From a checkpoint of a small transformer trained on Wikipedia.
Size: 14 layers, 3 heads of 32 (1 for keys and values), MLP 384 tanh GELU, vocabulary 8192, 2.28M parameters.
Architecture: LayerNorm before each block, biases, tied embeddings.
Each number is 128 + 32 x the weight over its row's rms, rounded and kept within 0 to 255. Layers, rows and columns count from 0. Numbers have three digits each. The size before them is the row's rms in percent of the matrix's.

# layer 7 attention output, 96x96, rms 0.197, rows 0-95, columns 0-47
104:165134128095142182119124128214125156152159189153119091144124078083155174105141146106101198147130107162151193113103153143170111161105158126114085
098:141093107114101162163105103098098107137016157103133166119086145112103084145114100104151123122185080117127149119141100161058171101155156189119125
096:139113169121128139184114097163118105101107121153111109128149138111152148144098183086144084155111169158111096094125112110128177065110195077156157
090:140120097141136080095160088178119175120168107134153108150136149110189174153096120092120174163124088187118105174183158122155063073188096103182180
088:123149129116148167169154087107112162133123178116148112072144131152158127124102155153111135161154093106164117109138063120114141145151131093200053
117:126180105142129097134179088152088148124112110107147197166081151129156153113152076104151141072187116128107106156139119124104099110077085172115136
097:168135121167143137096129101151142134105097200100116097141139146104064159173172086143139197131101120165097120052132140135140155074088093145138143
095:095136145097137196079156139155135119122155125135111081154146127133174111103086102120097112088163108137148124172124094119141130158166119121153125
101:130103173102088092162154119107088100106152163142116180103128124115096140079080120168142067140165098086125120183147145158126128185176156127192156
120:143135148154140074141136170089124131150156127163156070101178103128093155166119065117167216169182116164123140174128081131140080064177056049101093
099:105105160130141133140095075087083095130079123128111122126136143150145173152155188073169153119127069148112129168124157122114170118130138127123094
091:119098111112122131112104107158090156170135111122159124129149154130118122156184112150126105108157157137173137115161147129122138092150121165160133
092:108123101174159084105098113195170134088102122090144164103120146137129160166061151142124137149103115098166151076142164129083092164120168077149145
107:173153134119110128171087115115118122157127119159141159161107105179133114117080104115106173144169119155141105167163067157112140098139139188122127
103:098089087136108160139082188149146147088117143103139109117097150172175136120151176174111138087098190159165119094110165073165082149147142140102108
102:100165031149116122122134127111190143166104113139126136160091136108143110062154119105161114095122179073145104108147118112166104134134094130095121
093:164122126133114121113143113159119161108232114144096103106156107123126162119131119114123198137120110152149143202126106214100101174095118098109130
101:133138138133102122087147115151114114161122171111083133148079138128105087115156103137129095105108102178152146086121151148122182135085136107127184
088:188082126130164107139115121082123128121167149096173151114123135062124180156168167154127118164141137075090111109122162144146196153056107108129127
093:145113129157135158112168101123088149099161125128109111083131162123094133141075086197092128187142099137144114076165139074104102125123152153196136
089:147111113123124137152129075129085128084122115133113143153080163102127146148168109145087110058102123094135140102188106145154139093143104142122167
100:179119159079102131116159143113156104087113119141158130089123160150185158124121148123177143167143111157108161121129135156149144161066104151195097
111:157127125094111130118081144152136134120178153089143137162111118128123140172141080152117070116064082143118155177147159147187088069101127087165111
107:169078132100119163162165122081143153107109156174116139060119113110115141171170167157108154165117135099125181093155151124205149053124168118149136
112:148104070135108122125120142133141148145160133074107206113109172112112127116176093123122109095093092107148091210100126119093155157103111103169183
089:109136201121107117106122171136088115082181129132064172132115131110132096143153153142138104119066115125070166154136127104100117160096106103074107
097:170111110090134116163109088149131143100127101129087132134174114132088141150126194158140107080059118108110114118149112123071107169084182120143145
112:114085165123130053113134123128147088113192146192169100148119137138078165102117083145180168105137171192105103069140116142106089140182096115102087
089:099117137118133157116147105135134119109130162150082185139105134181176136097125151109112157166141217135143112167130133090069126141093138094084133
107:147096117134112187182126151156145100079168176154134097106145120173115110164164142158129101173070130109149124137176134111069121183135144113050105
106:149104164101132163177120109076078185156053173116205149116128122057156105157071119107131104190150137129101149137145197138185119183110100110095116
095:142128116117092139131123136070104148143143074140149094145153130115158118132103113141148064146172193126112082132056115142160122212102146134203109
098:122119083126138087121096177154136104120166083139120137109102106094098149094120152170127162074094103085116125173136128148066089172133164177166057
100:121159137138138101101126095103095078157116112088101133156163145111140128119159122089158105135108160174085116122093132184120171056110171120121176
096:111160143114173153092216079097064127109141133155149146155128074124146152125126132121161094058159193159072149087091095103165131159138093137111103
098:102116122179111087073124169146145119170075122093129097169126127148164142153146082072101164044087167102097088147150184151152149075114152171069107
098:087125107101072124139139150203101143118117077108099128162127132131111135082161146147155148059120124146185116090139081163131121129193131155106069
098:103151150118103107092189174160129126186094147103090098188132082097158116106128123110101108139107156144147138091149186125145064171130088138050203
087:147165092155163116115120150102148094121111095166125071146135129163086135142174033205125140105125073144154073148185124116131109170159092150120131
117:082098122204174139053121154081154177163126153147075094116149156125095125178119134099129189197094164090146168064143132091135175161127124096062142
098:107076188142146141141127159091191114145159087131136145119136129160137136112137123143109100085119112062109116164098133132156131084127062152113107
096:121151145142130121202117133150132077120113202114138159144109140129115136121136139125120091182147146177144117068126161119114115084118166144136161
089:119106106116138129071136129154062157129117110131093138142162133126112104117213103064131147164107102127134185097072188098084135146134156135120137
103:066136156108103107168106154187174085137096172123118133086161124155126142100150120059119129132087125118131094166110139131090118126159175139131190
089:135122105080101120171151131110123117114093081104123123144105117151149099131134093131110147098137163152170124122140064080119147122135074138160117
110:111148146112105097181124093083129114052089115138136136059108121116177119131101171171167092140144179179160106134080034134179129094129083147164111
101:115098061094119076113132084140090142095160068134098099148126106093103145123105119092195163095130140105155132139120131090090157152114104158130147
097:140104139154133171091127075107147126160152178118085141139148117164130128120158190147121117165107164126106165078121157128140124074103146109089150
086:111175092108075118111105193155163162165120141091100093100133113080132119108131050115137183174110118094124090195180109082086162154154100084143150
103:114088167124153136149155143061150141122160192126107144137145152132075133171096141145148173161129077080105127085093077168131163160097160168116096
099:164140129102134111186075091132137103131104061117197095105100115148134074132091114110092118126189148129129129084178135139116118035133145183131153
109:161107125146145138139114081163124128071135106108104167129125090090186119133168201194128078121073084129116060098097092147163110117124164148101088
099:097138126109153173118150112138148136091091096134178131135095106169086137084050038159123106122108145138173167126128106112100138196110117185090097
102:115082162118167121126061173086140154156081120131123100148125113062188119119145151160139106168083145132100088099100139064179144127089057132143069
108:134138103123095075134122150163101146113085111130210091089077137156105145115115147102157099115067124077137110115119151138159097170200062173103118
099:142142104155096124090141123131128091153161125095117059181116128066132115111146084096125131061134175158082133076098133110134160132116124143128157
130:135154119168184154100107183173138110140107106182139139128118144147091140166203165142123101095000193126146175107074155127112133175129150151077149
103:125132162179122125131198131135161160152149117175129068147162155127123180110126089094169175166141118135163080145084154142148132149123142166140106
090:088160140131122117048068124151131125197144093161095098165170117081157146123077137124129157095149149118180127198114190155107122159079140148163125
101:115160151102131135160181144069159130161131080128141115086130158164128145159091193125142104202117156103112140134131150105067139132146159114140071
093:127126119109094145089080135144120094137102104120112100116074128117113091124089158136129087099136152088161151123125060127107100127180156145133113
109:119173133101164126080140138130171161128119123066178113093129063132157174142083083141106153142148156139106105144158214124148103115123147130117139
109:158181134117139117117143123149137207127113117130158150177137110135091075174109105181135123169140103167158153164138099129125058108094118119163176
110:092158085198144107153103108101132143119100148183120123126161126154094136136122180104127193157153116118092078108174182130180144119167189158112108
122:143132137127123077174184119127105107121117103137087119098139128176138126139156132100128120206112102099138107133169057112116200110168149090062187
113:135162112078106207132142138106101092168121141134146156142120143122147093111070124110114083165148091159159070176088196092084139105112149078122104
112:156120151174154093110157170113150125160155095137114142145108144061166101118133081113092140116137147105111167136095069109140076093077100129174119
099:099116127134145136139148071088165185176165127144138170118088117115139123120122112084127132100193162123138175135145107165084112167153062141082115
094:145123137094169103179110134165125122135134130139165105101117124145117128127067130132105062099128069110158153096101119131060136135107100190131091
089:145137112190108112109102195137119161191131172120155110141141145119115121110135121133128112088087100106077067145094135136085124103122066164179149
100:144153114136085111119195139102097113135115126112166152167105097161151133110106184136151085103153130136088098114117157137131145135091120121154157
102:170123136136149176119058159168153096108131132107074128086131126161120138178158126198115143139031072098097096116148107155106172157104160105155169
087:179140202094154119122156130140133118184125141090126100139143149098217118096132143051151127111118131101135085134092100103130114093117175114091166
105:150115155124161118095130076121101122123080149125144162132126140094122122131106188121106122174139174145179129104097137140117119136069180118110114
097:138187173169117080137147135170143125138094143118129134141159165101144151119147161136153114161145164123103150144158068194154086061062164098166142
118:156159152110109139133087166101144116112114128139105145117095146113107069116134150117151101144148091152137137079128117100155134149219098096125187
087:128155132156080126130134170136187133108135107149132130113129095164163065107089168210129102133071132151127132106176163164128101061119182148085129
100:082134147110147129158121138087104138116105155116115126152119125155121070153092160140109077129151113095119161142134114099106133123132149123077144
101:096099098137092086130163089106097206172172077105168105150157151136104103129074119114116118104196143119189155135090168114162124165141146094148120
087:077100144137152158099095135093187136122159169128145180112126133180113126106096156160125116098129141089085185155128188160123141120102139135059128
081:126132146112141179141126159154106111049087166186163134074196077092096111131109148146157112151152141187133106124079120125179129121204120163133096
109:126156132089123162132127095163170093084171090122139122123108103123092153059151134172109083111103138116099108129108143146131160162113202120172138
088:134124104171148125161119155136133100113140142161099137114099133145084098205111140111115160051143157107146115154172067102098127116197130061103105
093:111131180078116144173115161086130102132112148144118126121090096138088069126132146176119098177077142152101145168148107135124128149069164119134088
097:159125075149118184088136162121144115130160088135157133088136189180072150090201104117150099115139145145113137167104149084140120102139096108180165
086:091066156117137086136136149120152177122118114137112081108136160114150154114162143116084175169153129189201107186108211163185075115114101142128127
091:117126140118125046178104120133096122132134110122103160131138136145164171074116129095109151148121121125089138167186068093132152136153137161068125
098:150151105130101152121126090128165150134176174127075118122191080130088113143150133125141132153208056110122158107185088151127120130105172039134110
101:134146147101122185128117144116132089146152108126173135150132103113175146135087099078122099107214104100124158082161182129090182178154110114113119
103:105121106094157144140166104139109162122089114129070110111141119104128104114135109089110190097232104120114132185107072164109157114135144122136123
104:110111151149125106131048198136143121105162143141166113117169161168134136174176142112159122160083115156078171124158169121168072137149099106133116
082:100095067177130125151117171108096081071137191106135142126150079102127074138156075117103168096157086079158127189143102139158158121150103090119111
087:098149109090132180066126104099113128183159120113133115169173113101086141133122141155121144120133101118143164069096184108110160138117116149132095
109:120081097135120156050085112101116082141149117074121118175161165132120168122130105132088143067161124109126153170085122110152136093111075109216139
099:078156126148120151120107100165122076094171139110105165132128207123191134105150136106075157077088163127096161093079107098121111147148127100157146
104:123130127121162161162157094117127130152044076119149172129114124172112070091122065121144093123165115187132128118119086188160114148179083183142102